Part of a small language model's weights.
Size: 14 layers, width 768, 12 heads of 64, MLP 1024 SwiGLU, vocabulary 32000, 90.7M parameters.
Architecture: rotary positions, no biases in attention or MLP, tied embeddings.
Training: a variant of SOAP for these matrices, 5136 steps.
Each number is 500 + 25 x the weight over its row's rms, rounded and kept within 0 to 999. Layers, rows and columns count from 0. Numbers have three digits each. The size before them is the row's rms in percent of the matrix's.

# down: layer 5 MLP down (transposed), 1024x768, rms 0.0919, rows 637-660, columns 576-767
# gate: layer 5 MLP gate, 1024x768, rms 0.0927, rows 638-661, columns 576-767
# up: layer 5 MLP up, 1024x768, rms 0.0963, rows 638-661, columns 576-767
down637 103:511498519466502520517525529516515495519490485487509517483485472501555492525552495455526520489494432545512516489523477467516521523492485519535513555516510512479460513489484535482522488500503454480472491547460506463515462546521483466482534550487510516515555486502531474521486550523483536493545492505515547477478467491470506513528526494514566493490501478519468505518481540522544492551538493494503512468509481454509492464500516526494536468518515455513502493457499502473504500518541471458445518491458516550460470531518510487499496477521525478535503544497493498460511503516518497534
gate638 097:474436535445491536498449459528462509536507474498515473491518482498489491476488524506533480547500444532519494474557528482529471494503492523507502482467476516515539527543468535503462463521471434480505571502440530499507493507469466480477472512531495499492475522483512492520521545499468487444487462496506517493459545517523498485503483493497504495494491484476518488490491505487555512500488501503481465515493528522515505456512515478501477504514478534508555523513504513513501494520476540518515505533511471487475479506514531542496503493485484527536520536569486526496490473477510497468
up638 099:521499512482498516520482546521506495470538541511502491488524562479461501517479466498464457487535529520485489475464487532509514519471500493492502491489511511520498510470530504540513459512496463471476464497484469509507491496543481489480535488485506502497516468480522463468493488509518538565511494481497518539523492479536511550510475488490474490457520483510525448479477499496459519459524498524496526473492509453519500487509495514502512468505501504506544493507517481530511469515528475519477534493496508497498541470506480497460539511462482492464440483488527505500497541516501487565
down638 100:477513500489486542512514515519531459474526511463497529503504516511492484493512467507510487462525504495506500498461474516506517503530529498477506493535494483548487514513498525507486553486540459506508444498490455517485521469482514490513546514495485516502511499509514470497487534511515516543476502504511543519503531494487527506501511489482494499514499534465528498466540546546464562489482510473523477491507563497495516478525508523483507438520494468500546500542486471491502453517491496537506439468515538497541510525510459519487514518453525508508460494489524492505507481492524524456
gate639 099:497496492485510504523506476494478546477515505452514490497518511436478539464490501505470523488480500484453478516490488511464544478487494441500482478489490505467478469519510523518529472506503537501512506528480460487516535491527452520462503527479525479498478546475492503524475515511482470483507534497472454507508505494535501546531499427439507528521475481431494488507504504455508494477521506504514482509474475502507504517527500506495518526495509432538529522522450522462489535504511506439525473491490536485537460506521526508468517490468533493522466532498557513517512509468521486502
up639 107:474493468527474524511512474490442507483522522484489464482531515471517491524463478531506468491508528516503539483520526465451478544470545484513500481458491490477506513496501494555512480504535512506488514491463496483456536492498481477537491489487491462474500491462452513509479515529484476489518492528469492531527511503489507543464485512502510525478476518538486542508561504478514529477472502526497499527521485501501516532523471488521569516547500478507509437505493468530526497511526533522524463472483533494530468498526508497497505507514476501483513517539487530499523516512523494508
down639 100:511465566483465493472512484472502464520482492477504509518529527466505440524511506490496472491491502538491430467556478511475457521493517454564470505536465488481491466438503509506488466452469510487516508477491430489509513503498525536471483473469506551437438516460491486512473537502512428485503498483495515491508489547471454493501446478477462463479497506532492497520536487485499491489475488535513483519488501503487491536462540443509500529475485543508501464515547471483505442498517499541491463536492472494511506451472470509518508498533530488524472495500502502491510499491514495484
gate640 108:490493505470559482526541529468515528499498527489487504512505484503498511479492522531466502494483484506470514487535516497498469474500459516519505467501526474545525544516492512504475479518505534528518432493521499539530486531464487505481494468477465476498494460488499479485479465535503512491500467521489478484496513494558538463498519518490529494504497512511517496537512550490485499500469528510468502492480470512501462445511480509486504516501483514492501506505484521544504510505490577507502554540518518516536507495470518504472458508461495555441518501474499460475488526512462509516
up640 107:485491517447488474538514520498552542450491488482512518523462489525500497514518511488486553496492479520518454510534493506505522505511514501530532472468490495512499518475514473450508503513562499477513447490494518517536521492474459569510503486471478459498533484493501546531485501568449510493481464555545466472523528547513523490529538486508549490471526515506529502518532545453515492483489519479504487482525517466545512478484466457459540505520539497527477526495526510520492485473532517529526510538492501481495508456544557501547480492489518491452506465454506519482517548483484466542
down640 104:503507508482498493554522531491532483498494483479525471474525525522483491464500518509478457528482528535492461552506464521474466497522521518520500492505517543503485523514482538495494549490505539483541494509512492497485513528468474548506440508529506482542486516505504485463509508470511545508470525492553483524499519491536517476531492455515525491526485503531524487484532496463477504506474537488504475463502496455521511507493480484495525486508495523490500520490488496490492501462512475525492514506553489505480516508496509511505491492465562526513496518495538497482514520515506468503
gate641 096:558490536512468482526473489490487459541482460520505505517492504530470493485494500479486469502452505517512493497488568473541546521518496501498526492526474487488501431523472477443478522532487514490508513482477494483504525511443510489505487493554493497476483434541515467454478522458475508528507553528488521484485504507505468519534473474492514503555485464529498529430492470484521519499524519485493528469482467527468526508521528513482514478509511497512553541474520526504520468490484496529528549521468523501484515524504544497513499479507513516520523504508500437508519526525474532493
up641 096:508483525469541501492457475512538538516486539508461467514466486496548481490501517502528458506514521521497490509477491471484466509501513475482472516477492553488468462506506494526479484499482511474493480542510487542523499490472512484515517469426501519507522511498479550521516527528516507467519490478523449536498448507525471477496494463491539540514521498490527457515556549476527522508481501498466443464558467503459503553539530513502494515533484513527478496484482526515498540525478455517504503506504543479458548515510513569514494514465472456500519503527485527501521499479493490478
down641 099:505516505445504464518453460449567502503537509541519521485484471518464511500498536463482496513500465484516517486494514492499480533502480510484487562498522507461462536473512485508514517500494520543493487500529479504487507501500500480491472477464501527549492474527475559510482514500542546507470511489470506457502533501480502515548505481519492496503544516523484513487526525485519510485524446518442492486505518510490499503499487516477524478548466501501476481490502525511579454485481539497498465517523507502506485505499486531477519459516562516486499514458519499479532498494477472485
gate642 110:521522511530490474480501500569506554497514466502510521491516530495468540537518503478510538471508497556455485490519529508474510486528475508455502522483516436459504469531494498492537500547513449518466504520485476500487539539496512503496482493510490536550484489539550476470519484490506484536511489517519497501512481504504548519490501514486506501526518540538513527469480511545468465469498517520539454490460513512497511456531540475529516509492514496521513530455542454519501463523484508500459492512502495498490463513497519522530514511501488522429533480499502493502488499497458495523
up642 101:503542503451507510538475501481513480489499531487522470475511496523488493450515452483487516525496484534491507510490529501485496480491513455493468511495503466497467496494491446528518501473514545550516501496473518502474482483501508463506456532541488465503442500508475471530496512461526500500521482509495496486503479543450474515518516515519455526514527494515519495512518495536493445514535491497498476506494555499488489443496511487502499522527511523502538518504531464520508486520500504524475513529505514443457515500507466500500521473512508516500470457566484508505480502452513462503
down642 106:498519527513530501526530479524512491496502488531515530506495542481517505528498482529494488463527478491536481504482524477462475476483500502455523473535471504512489518485496485551509498521521523532541498467495488484490497480487490518548513503539503528438483543538522489532477518476509498496492471495499478479494520476524504537450527507480468525512506526515524462505501519505534436469545540471504486510514524502500496488490500563521546543510516531527534505517520465560489492491495493555490507496498482449485490521499450483544544443504489486477494509525477497476475510471540504471
gate643 094:500466467509520540483512482517491539527519487463482520501491436526497524465509508499480513472468438558495512527489524566505506517512519528492546498525480536501473486477454510478550469469514512504499465484516506534498498502516508483499512517488534520512498555513514532513465523457547507438498482490493483501516520514518503488525476472482507444515489508485504545451517483485522514440527482549479468513473526439458563482533492506478498483574527517488536448524520468550534519477508486503505495497525490525485533545465506444525491457487513501509469553494506515495494533543491514464
up643 094:493484463503536504493529536481490497483428502480492503514500517513557526462466440461543505530540482555470503456499518498529465500483475464470501511536510463469500483521426501486532489483520512471490524486464512483522500492519529483501517496467474490518499473546465487493529471506468522529491457472451481516497522506455457511539520454506481458521493483533526471481501513511477497476505521470503468494522460493518507503494536506525476509496509493492484522506495527486489516470470486520532511506462515497503513525514485481503524496477497520509512483502502460492531493506470466495
down643 098:460514503477509504474468502490502514528513513519529517514457530495501483477473461489451484492484483523542518505503509551484509540506518500471501522534501502489492554547489537489495487480485477516452466496506510495519502528496474529501537507508478495488476474491514525531531488473498482533491482520517473502490507465478459509486475520483505557478531474488499516512526501531525461468525503511489469461533489489504494484508534486480472479514475516511513518523478521491477476502434526494462506517483497511510467548510492491498520483499458486507474519490503501484507537479488482475
gate644 101:495513481497491485478497529502504472520522450547475484477514512535499519480534498518491514501460503485506489509509479517522518429541479532473490477478487475491490488520526502489491505461516529496469515473534503504508483485492518480477520483548520533467495515508508523495507531516525462468473509520517525519506479517472556527504537472480517486480478504501482502514474464486485547488440499516445487527515516500529511520514481507502472491499498532474531448513472476498497530489450527514442497468468488534487525488539520522524500464487526473528491485464532502489503542520527520472
up644 100:521508523508480531516471481511489482478484474498550464507555525484497491502502509510473523481522523505531543519470462509466519510485493510485527471533514546501531487519480498491489443491483511491532457512560489490511546508552517480472478500529526515520530517517485452506470503473526526488493475499476449510486486495493497454508478499515492515527492549537507497515441538496500515478523534497479540514524511509493465487467458513541523486519476498509473520509498504479535510511467471521501513453486500547516498520516491491468497549512505548515524495479518541515482514471542550495
down644 098:505520509493486519466493531465532464466475492501491453506540477497489499504509486482510500501518511503490484503511476495455469480527505546503536475498489530452515505489505477498483486522513487464486496481514525473500498491530472515501479541480482504530529513504508512529488502495512469488495488494507497529467484496465456465499516473474499485495505515511498473476470487495514513499482505523461505479517474509496509473501491503511497529485527548536516505476465525486503543516498495530525522487489529508474506491502484520503521441482557457533504537474508499506531511471497537519
gate645 094:462484527441470527484533477493511450516532496513470514525479491544518514507452483495479480520493501541481498504455549486517483498493500508470482536485479488483502518456513522477456547491441489458510513492499469547495498496488522453508490513515526488489504500500461476532507510472483467473465466529485506506448456466527471472475447513495481504498496486500470515498511517471494518466470503498497525512484484514482473473468501511526538544469489483482538485481493469462459471504526466501457494502497514494519509495536514508512528448555515491529467517496521527526481505547473498466
up645 091:477491515467483481447496505523561518538540452507499514457482450500549538461539509549443515517491506459502521504464460478489548537491476483449503470497472513491464493462512493478484493463517486503507486521489465469529479505502487501518511492515480502519498487525503496484504495514499524486520473480496484491452527481490459499500489488500490494484548511488505486523506495514533510513487478489503520518551509518547489476501516496514506526480526516488497546503502565490463475505516509473513548526466494519515450474483497526492498524497524522474481550498501510512509417487456497547
down645 096:502544524483500502486476493482483483469502545532473471505489521502482486511514471509461517469510496533512486513471504441506468534472486460525523476462479525540493463488507524491506515497491479524509486462484504522523478530465507499518475519529528514446565458499526536482436534462506541473486452477466513543489508514452484550466445495439494512500544501509468536525516529474496533521479456503505554513505466531534467486517543551496505497460500511447486478516504522518530528482526501509489460533510470510496488444482476499491545519473559458515466501460543469500483532523477514534
gate646 102:540496464488506485497511478499499501491541515573471494504475495521478490504482485493492496539521486545509523488494454499484570516495467440465515499510560508488537472488500521493497579484486488511540502526462488510493462548486500531455480527503465506512513511508492499536505515496508483496484497472508518522473513503503458504452456492485482481520513501461517511485464476564461484518501473475500468512552480531501442536537502543468470475488496474487488536476460483447488499502472509465511527508506530473503445508541523490474478540462478507515525484516510527492484483508509503522
up646 103:493483495528471509494476467495498495531511471517540486517506512512525510490544500476478476493457497529508516478523444482499525467516502456461500553497515481486510487504496483478481476505490525499436494486513496532511473549494494501508501500525522495542461508516470455506495486474479501505493500493511537473516462566477498486541485471501557495501465474516497483481513519516504475459495474519469486463456476477481492509479495479542510525522451527497483528486506473461498486499493512507501502525516519497535481442493515474477521488505563497464539534528473518488483475524461530472
down646 103:512497470480523502498506537493436529505486508552504450496496502506509502499501493534541440503500477513545503490502443478473508520508559530477490511548524516510515501501497531524504450477504494513477496523525496514467507495502465530470485491485473516492487484467504498479507507521501478512466520491470563530475491477435509518535521502515488503492483537494521452500461503435499513536559468499502499488428512516519505512485530470452493526514540498510516501512481476420508479493497484507498527516507490498513532529514521527500492471486504478436500496474512498494524505542513540454
gate647 102:524468515506507581468490511547501494518487514528483514477484517493494490493463507514529499539488486492528492537449496502536431503535517498512522477481534518481515508519461478498492485494526494460509477483500468478497534501472499502451506480546522496500518525513452533497488480534501488470487442460505480493514526491499490538528502514491487478478513511536496482503515542516471529504504497482489484486510505503509474502557532455479510509530500523478538538532455495456487536506498443522517531524514515476493471502491463461487475476536496491501508471495480483508483480507488502515
up647 099:531519520499486520464479452502485506549479514447488484489527479557482521475511504495503511529511485490512519492523516481506471502501515531506450541514501540507507483507510500478531524518483502453529550510510533484535473504510490462456472480531516517510504499504489467510483520496484529494490493521488471530482506535536536491497493485478457516523499459482519515497523528489513493518512566520550517502502493519499488497418482493538505476505519497483518527532490533508506500505453523535441483490476490502542520525527483474517480498502461519493506501499529463484503504497518500492
down647 101:486477468538497469455491481472427504524508474483506504535517512500514481482530499502515489517504502511528471473501492498514506517465491479506479498505509506447506484495460461481534472487466461509512496506488534481462516522505508466464477501500467532507523525485524465483502532553496500500542524542521526516507500516483476516500490497498481554518484501491546410486490552484571506478506503465527498511488466500495505519467503478560489475510446487510508512477514511494518518494479523485507495463492466474517522505506472525521492479452511504481495491491493515456490532460513498525
gate648 101:501502564462493479484520478490518486500514479495503521461478537497510518492458488468514496531539492516478489479486513535513474488485495531529481466477477527506473446486478500458499508553510544569530532492503498514468495496509524492457483460460497482517520517520501533524497469522550529458504481460481522522470481497489497505511524482556521517509503504489484524532471497497483463518492446496518508495504510505542493464470510488518475528508511485509482467542516470519478468461475501508447518489503481533524458461512498485503460538449513483498473524492514508534492510501533474501
up648 099:456457498544512490476528512482440495522524495519486479493514520484495527492511505488465532517503508475489505487497505497510473472492518459492535514538461468505534538495541461484491482499494521490510502504454498467472541510473520537526490494479537494504526518556483463498479518515513487514502500501488508530504531567521530539483460489489481475461521494498514513514473492517498542502540520513531484479501509494499531495526502503524499531526504482491488534464466495462533479528523499497550460473467542489475505502484472519495504467528457529488523526539448493504514476474494512511
down648 102:482493506500527537512496458527520493484471474538473486524524484483472518467489471505525528492521529488552478513489488505502507499559524537491507507482524477491534499468521507503478493494543540489549511550512504487483535483475515525489478530485498489535472489530499486471539541493521498487497514495491506480506480529489515526506531457483471557488476523470537513491543504537488530503519531430477502485474500551495553533550489482469480484490494503533531476503510493487533550512521488509536457477485496457459516492496495486533519484462472497515515512507530476491491529506492490488
gate649 095:495491517498540526479491427493527510568537505474501505457489528503508481528516517492492460467502522502482517508525480522513508491552541535452472493520515513477512478534481489481462502483507494524491527542528560500522491452451511529483462477509479498486571503501532478499515459520513517494489458441448482495528487491506489472535447528489509493501484472517495445536467474519494492516492516509477520495504513527485474506440536493472498495476520525500536511482525496501507487492486528487471515488528480490515545526532514485483522524473495544462530501512512487522468501494487525522
up649 094:519508478485480457507498532556516515476528498511545526549528480463495546524496557471524519506430456506492498503489515513496516501484472524481495509501550516457500499519522518472516478506493474498552477491485506544478515485496521492495544496540548482481494470496518526527473520542497520458470502503505491481500536530485472524489495483500503515518524471532529479516497516499502542493508482535508454487504506505478495499488520530491461465466535495494461494522497533509484454503486465489505480534522502490512464477532452546497546524444485489471499464498535485518543506466519471508
down649 096:501502485491510528477533491493507495499466468499455484507473492471471500464523522486549514476549536551488470497499523478480523492490471500476487488511453514491561478451496514479498480495481499488537507483502524528482505464505526513540502525472510506485481460534523519526500540516524504479513476514530507509515519528495503492511492480505485521512495528507529463471505512537481512529499484488517474455477494511492500484513536555503509510512442471483490474508441523528496467538481487513501494526487474505497465466515495493513523480497515500536513500482500507531489539476532493536
gate650 092:521472543482522507460526489531507491471523459479519461506493533536511531550501522467452501572528516520499501492498536484530517465516511472476436510455471508510507449527538526524528457489481496505520549506530544527506551545523519496479493500541521509492493494538497472496526480522526504504508505525526517529481499497478509515508450490476467481534468510481463528435446533499501520491483524500540490485475516499518495491519504480541500502497468501464496452472455502487519521506514511501501490498518485522527504452503455481471501485473452527531485536468503533467533501475488471531
up650 094:432496490528559497472500506511471481488534477523497516523472515442486516515514510530497500476503480470493497522535493487486476517506496468493480503523483532512488501510444522482487502540539471532526502489467524483489464525515474503509503532513482521507495497484496504497497475485481513531463534503500529523533512477491467489503494518501505505500521472511520490490462474489508481490496498530492483519478467477518547491470511469477524516519497469508533484491483498495526477520496525517508489515556527520488501509499466505529466487576566501457505581501496476529503497452473499502
down650 091:576501499537505476525491493428512483454511523453506519508478514546526501505480488505550508506482471499503497500472506491502471518482546507492481528536507540505517531480477469462522523506472475533477513463528528475499510466510508523503503445469467446501498454495482519478523493489518508488534486537523512534490486504494534556515521514524459524472465542509490500505522492484496500484502512504476529499525476488500484512469515508477492464546509472469519524489510495461504471509484445500522437483493508544505490470541488526512484524533500483498510538479548514504477500504531495486
gate651 103:511467495504481489441501525498462466420537499514510505480476509483531492529535499545474428516492507498482467484502512477477494518506539510505523486533503501528510469522520511526499466495496478445488503524460489464519517514495460491489505481480463487507509518494463535512482497487515526503496477505507524552508466478488506529483473534493490501521455558541509483514539474526503492507548494490514504470521542485531469476497562508505531467522486488523492533495474504478486518501520487531508520506526481515478473541508521462463557490517543535490510509495572488531498525489476492470
up651 103:520478523510544523510554504526550526541508510516475479498535537478480519481471531451516530527465517513573497479493507491496480538502495477495476505449489502486506572498505494474518460509458568523533494455507530487508503505544510491504493481492539529489524491491499496488506482522485502529503502496521476540473481474465447532507462477502485528491504437495478509462489512498485499471498576536493510518503492499479530491457500496515499486508501485503538492510465501505508509504506500518513519479487535492473529484457496506479472489513501509479521468541475463585532508525513516511
down651 104:514489468538543516469540502531512458520504501536502495510506482488521516519500518472495499498518445471510517513531469521482482518468473443494496485486487522503480490466539521529525460486468498516475524463492495490494505515547541449544525497512510540481484472468440493473525474499513495515476509500516477492535484517534482455503503490543498555481501441517500445510490501476484534464491528485492495523517530498464545515441516430488473506527508511505561496535483473517497522525554463472505495517520434499531508484471474476480509534494501477459494483472479464514547525516489475501
gate652 095:491472542473517551517488518482497456492535532537504510479523499501501522514506500508475516505484497479466487496471482514511529499489508528524492416484486484498515443524484504533523464505494520457529482525493529511488495513487489521501530469492489453511493501505507497498489503504553511562481542510484503482485493471522477505532484499485530487508482486457454524479513552521493484449515506478473523485493521443541513521521469502506506492515496476441455506500493493504489508506485500463497484492515471480491494561490537478523462531502494501488481521541502538470479482489500500505
up652 094:541461500485461533522493462476509506532463517463527477497499477512493499508496485508523533492521498474464494483485557520515507480476478459496527474492547496489509478475513510529487467514474478509489502481531487472491501473495479511503485522475513469502516509567524518513490494504533494469483513468518466519511515474509489501543548463491470489500477515446510516525498500487488459498502493500523493538496488524461463446504478478506509510488504532485521489497476477521524504556515486477497497480517487548480461486510460484541517466501489485445515490488567501517474500512479516518
down652 099:497507506512439521517483496535498504541494499504529450508503481543497539472513509485485502511475519519531501538440551498503477481478516498503501480545505475478512476495493506493482457476493490493473467551507454489511447511470486521502452514498518539456469468506501512511461483495507499495511568481485451536465529521495465473500554487505551515481503467487517498507473528510562472483465486494482527505498553494499505454522497470533490465519471482516513482495430523521515508525502536519478540535442520474436532469514495510466494469505517518470489506475458523513504521506522512517
gate653 091:517481504468473534518503494479489481503503488512460495474491484507466515480485495515524523437477483510488492529499487535488468506522472488453540547491510502518471477513505506488505521491519472505472511529501511522502499483498459463523537479496462520526493511513454435527527461487477533502450436477521500498509512441523524505499507501516527467513518531525527471492484518509486526494486480500556474498501505511491496482525500504487473480488481509514482471541494487451499516502490477469524491501510491524497495454508477536520482505488526475464518554504526530471473491471497515494
up653 093:497484548503475520493478493539535500494510503448491517503509481499502491529530535441500470465538485548500516500494534506502516494487499506510486522495490507513507466511498515479463470522486488521464505506494494488504502463479455466519508497539504497513491486491529466494506522504519518496473475495517521503464499490506499534536483502479481504523465527505506477503518522507503500550500448506560482498526493476524502492469481460484500478538485520505520526508532516487510493467523535466483509506476493543542460497474479539521530486500514528532484534466523509492523447510546517490
down653 099:515476498486519479509483511515501497526521472478480477539511496511492499487484448470497465525489511482512501469485491523539502542510512486517481468504472530474525476431470488503489492506509473510464533524482513551490511516507472518508550534527524481539482447485483524499518524514523491485541491504494516520549489476490536493475473469503515507513525517489454503514464518509492507487500529489506509504511477494520526509474473467497518488491495521535481464536509494481479455522516489477512489486458471488465526499494504491506506464419528511461493528495526495498528470510506505518
gate654 094:498480494482534475458525509521493516508536492526498536537533465471480500432536456504502551508459564556474498514515454507531525569496510464515503488473533495480522491491496525451499492530519497508512498538494487507486501454503494527531507475491482513509500528515512465488441516506525484486480534523470521544500453478476515501537528514538490495508485461528486512543509493466467500484498520540484483449484451537533491509476528507520473504495501504478519472527499451527463509518473502540479487539483519537479513504515474467484482544477507530491468459483499463526503491483492493502
up654 093:530529540457453495499527516458515519519477554519478517511524516469534466516490495498512499504510512494507488507517478482531503432540472505473498482481494481535514498487475497507522486486517532510510523491509506528463524516457479470502490509518509528501523524525482521458491515533509505514500439529492464471499508530480443548506510505564529465538537490519513494494504467482533472487513482516522513509471482514525539501509501483452522454492505547517500534459505509517509498480429528468478506540527525508518523534526485501485500483561538479437521536515518485503469500501501495492
down654 098:438496485549488518525504513437493540498526488499506507518523504501502504532488449516504505530495492479446494478482498492459550478539472479504491492515496500530505512499483519509459523506536475456488503515523461533502479466447508539484492487491499506478550507478485506450467514458514552486553488501507514513487476506491488519479491476542487549523509501501480519499491482498512511481487508470511500554484476450498463473521569494479468485462506462485533474502506483508496489496501527494496486491478545547519506469507432517515511516539514497504455523519483513515518485508517517513
gate655 104:510511483487519453510477504454515501511513463553510483513498479481538523525467532468517528437504513501497482538535464537495504501538460466521454484515531525524488494505487532495524496542494471527451521526511514521497499543477511506479496477502506474485456512500504470494483518457492502466437497515556495431511498503483485479530519495501548478530557555533515486489487487462495540487478507522497534529497492468495531505489467527471435565503482489529499533486510523487495464511471476522456506478467505480529473513501516523544477483479528492516486492488543461464505504482484521459
up655 104:484527490509475459509465475473541489513526439530549496491526454521485518483499565529522482484498447531527500471492457540489486493539509523524510547491517496532480497524482534493467492572531512562485509493492498447488478507517508508483503516468494475519502500481486514468509495512494466488457482521531530464509460520463543504503532536496493530561485517556488493495510509479542502517480476487469493511548515457504573516523492536540477479469497516500462492494538518511500476482491455521492531507498521508502505483522525544511464503501536503494485528452507499465497494470507534495
down655 109:495544459466491457494462512484539490522501498496508504502513509490483485506492556504470523455512522524466530522527530529506530506475505515516510494537514509532515463503513505527501487479506538525471475501507500496499480465499511489488500521470497527522479499490512491543540507479531492459447472490533509480490535466515528504552492500507546497525545480528510494487466447486442470508502443467503507531521488475506513510497538574478488505494500501483483524507527487483462517508504437536495491511489524513504471514535477487508460511488537516505481486505513475523501490460491556501
gate656 104:475470506516510474496531490460476534494490456485462458490502484515495472484470480444539526473484499504513530443502515567516475535501528520573494461451513438507511462513483480504495535469478543468491467500438475512501476530528496535505516473538478501491502559481497464487505512517524478519525489544514511459478492489470479463492502487484513514490495499523507484479482452451506543488494507470506524518502458482506523469465515534493530507451469477572478463481479500443475555497499490524483501474462527474533475506481521514498497491519492519472520575527504522530489479488488518501
up656 104:487506501497483492467475511530537517500538506487453463504488487549478494481536509500460510512509507558501464498512498485525536455507491457517490484507510531492525526505508519508433475505527481533511499465489525486548530493531550480496514533484491491490502537497497503507490515516489515483496511518512519510485472478511489508516521498443480445481491501552521458477502488508492537484535519516494512499514510457497540510523517438531511496506526521496447496476502501503511533490513554506489500484527532520505464506527456502489495491451550496489496496546511505522496482516539492538
down656 104:474511519506469510513511485524513491501550530487500483492518500511517488548507485503514540489525443472493477500490503484469488501473502516500504522517491486509475519494541475516499489497552482466541521460505497463501536471527514521524499546516487495526532471486477508539526489505502490483477504485488540535503496444508483497516514515480449511466448527515455503478520473486500469525527516520484473521463526501531493536546523500534491526477523471498512501484466463498501475502512482440520515498508492490509495458498513521509484514505538488484503513529510527483523481511504444497
gate657 101:526430504486480503466516515522488479539496552493496501504484517541529507553522497468501479494509505457494534498455512537538494470504484519478533500522515489476497485480509525457515500482578482467513528513493505474454475517498471523499515498532496501508492528508482517497493542511526510524500463480510493510488480522495491497511510509555487502469445503506471497496524521494490481515489534484526461516500486490515479496489490469507529482509530473510458513500479516416531542503489465519507531516519489520470450520537485492524467489456518500476489472514493513510484536508499492529
up657 095:486507510531529512489497481534513492512499505545462509468566513503525508470541494510449500500450479459498513473506516469486489500495470506506525534507493498492507483476520444510465526487482453509537499502540487478476511496537529489523469512521558549501515477467486509512469514526466467473491520507487467533497506491521500488464520491464494470512538535503480500492520449492471476469509506495499496516546522524486536502513473557554497541511476521498497506498499511505466495515554526467533519512489549500464509536496500487470465457528487487527507555494452514511464515504532540490
down657 099:491501508496494483514498502474498510526504439541460507488520495543491499500506486477483496514464533513510485502523511474528527543497490496476547517459517497556549504509513499524499524483482486530486452490467495450543482483499489482515490527516456471469467496516516495472502505482454490492497512533497488541494538494525474491520496514475494499505528483508487540514484467480486501510474494465498507462498551472498481520513487511518482519510468474519487452516503511511471529522487560473477537503485534491483525499463490464486507510525489528518510539428503472503498493503527559459
gate658 105:505501505498496492554459532510466508463531481473480496520499509527480543536475497503466510544499480535511548476498474543542470510525503511545526537515502494488503488526490537500506492505504499481512482485488468510550531501494516498498526531489501519505478541500519509518497486468505505487475495508586572521514521507525475558483494469489455498512511462533496514486470549469505523545518489482540493526586478510507496543491543480496520525495521498502531566502515492478461492520472492475527504533471541519486486472480515535547476539480422483539484515494525554505526494505507536516
up658 105:514534534509495488498465544467488521473483490500499474487532531530483544527493536478487481515541527531472524518537488529516495486497501485537500531509506498515487481527482527481458503513468529520526488466521515489512484521516524496515506538459525499494520491520498502539499490512501456509499502514521514520479508499543475513489550508530507565510540550486486476522530476486500501546469514503510494496511507505545488510500512500524521507478492504507510475473519502519488524507496543484444532452492518540507476580510520484503509527497490501492510465485482520502506495529406511474
down658 103:537505505512560502505448511454468475502510535549520506512493468531507498473476520504510517494509500491493533502539530465496495493495494471508487514484493507538511501546495492485517495508487480507521506472481522520528492467491488511504457537491486489518518533540509477493515531483503452505514484532501552513522511487441509478518530498500486509500529495521518489477463509483516562456492537475541497535496495533488537530520468503513498490509531504493510478534498537507500462524508490485540517522479504529504432504485538508502472487512510502503500501537535526524485514524490536488
gate659 097:491447535514513534485499518502520510462524479508505537494485516481461515512491574507526524488485496550478496497530487545486494471474499499513521480507518452483525490527532505460486555493454504521493518504487518519498516504487525510479491534504460545558473490486498526464497495485533525504522498472503536453462466478479551494499489467535463500459492500450477520533449511508460537495502464493507511502482450459469545483540473479508516513466531481491502503559556486447487485499491492507489546536512513517504475507489514492473534529521467507493510491510526468502490466484476466492
up659 098:488491526498494511490525492506553528452487449451477483510497505453531483532540480498513469497472491498496495494487503496465481519509454482478496484466454479496531548521521479478455490456487488468520484463486500515542543480516481492508488498502532493500471502494471460582515520491520489511501517450480529484527528506499482473465534502505503481533488467490501518497496528501520495492543455506517506511434486441449488528510477515498493486523511457524544511506477475481490468475484502469505512499480487523549519559541543500478497525487502530476506501546489504436510482508436500496
down659 098:506492503518504511507476485509484501489512466496466544519524487524554481535483488506513530523476515488544482472518501442528501506469529525520487513461519502530510536512487480495513485508497477538510524482480575458535529468498493499504544483543434527505491465460553483563532508528496499498480434500497519511513504524518522514499459482474544527495481522437516513477556504502485511483466542509509511495536498499474481507456553513469472489489506488519479527499524489502501537505524495497509468496485539471473544498447466481503504484468484480455518483521511503531534485500474482493
gate660 104:507492503516478502474529522480513460486523492445479478461533512468550515510503466488463484463459474553483483464518478513515454522493463472448473506524460480477511515535509502515551506501521494491534483509503478539507486503488502499493519531506472490455515483488499478536515522505523510479503474476486525490493444487516486497515498458493459515511524468517524516526542511491520550494458505484492505493496416486498494519479499445455503441497521497491487499516543500457489507492518519527507493484469481504506512527504504477455490475501465503517511528466470510491519521515508489475
up660 104:478496480508461511496518470487576450503519515505495500483474499491527514538478501489556523482484528491484497466466519524504498507509476466509522528559504497470506504518489500489514519504456493467516450504511499533516502452518496507471478475558517458431474503482508552503486501508525498475464526528478457510505456485514479526513437516471534506521511502520511444488503507500501511492510525506500482533476486483459525479485529497506506508461518460529536530565507492484518501524491506495471504444501476460487490486481508514490466566488507469459461481468465456456478468491538503493
down660 109:495477496477507509536484507480505477537492480514478488496548515529487521497519471487534502507501500492489500502501516504471521516545481533536495541509516505470479473490470513511531477462477476485509491504477486521509517457517471514453524508512500525505500448535544501503470516498521478506525506523473496472454528493490487529500505520492511481508513482489516520527473475488495516466445489470465513540531499550474502495535525486501484439515477522504476522540483535537522526503458526527473470475454510474486538489488514481497476493472447490518539523504463437509523495492532497472
gate661 110:486493517473520540545468519479528550510519485457505511461504521542500530474487487475530483495473525506516527503516533494520467527473480539512484447498462512507517511498533463506497464487514478500510444529550502532526496485495461480463501516492429465505480501491471492491520490509497463490511485528434545475484519502516549473516459505482486500466562526537470459445510500493515478492520521507522516519500513469499498455508444492513486490523522482513505493487485530494507507486464489476499467480467489494487522472545462527499493517513498498520506453523467465478471490529464514506
up661 103:508502508451559467549470536506575451495515492485518492573525521502494517482486475454467544525490450479515499492497550475473493490445473496501498480454497525497470539441469476494512520511494480478444457543564528528518479487496533492485498519549489497520501500488528494505524522493472514504475544470514525498535483517503540483519530511479494495511481508487556535485480493493538510525580503505499517498506553520476438455499512512508515511487538473527494527471510488502509483510480481472485487507449509462510462503497522535490501486500529548510511546512509461535460480504438465500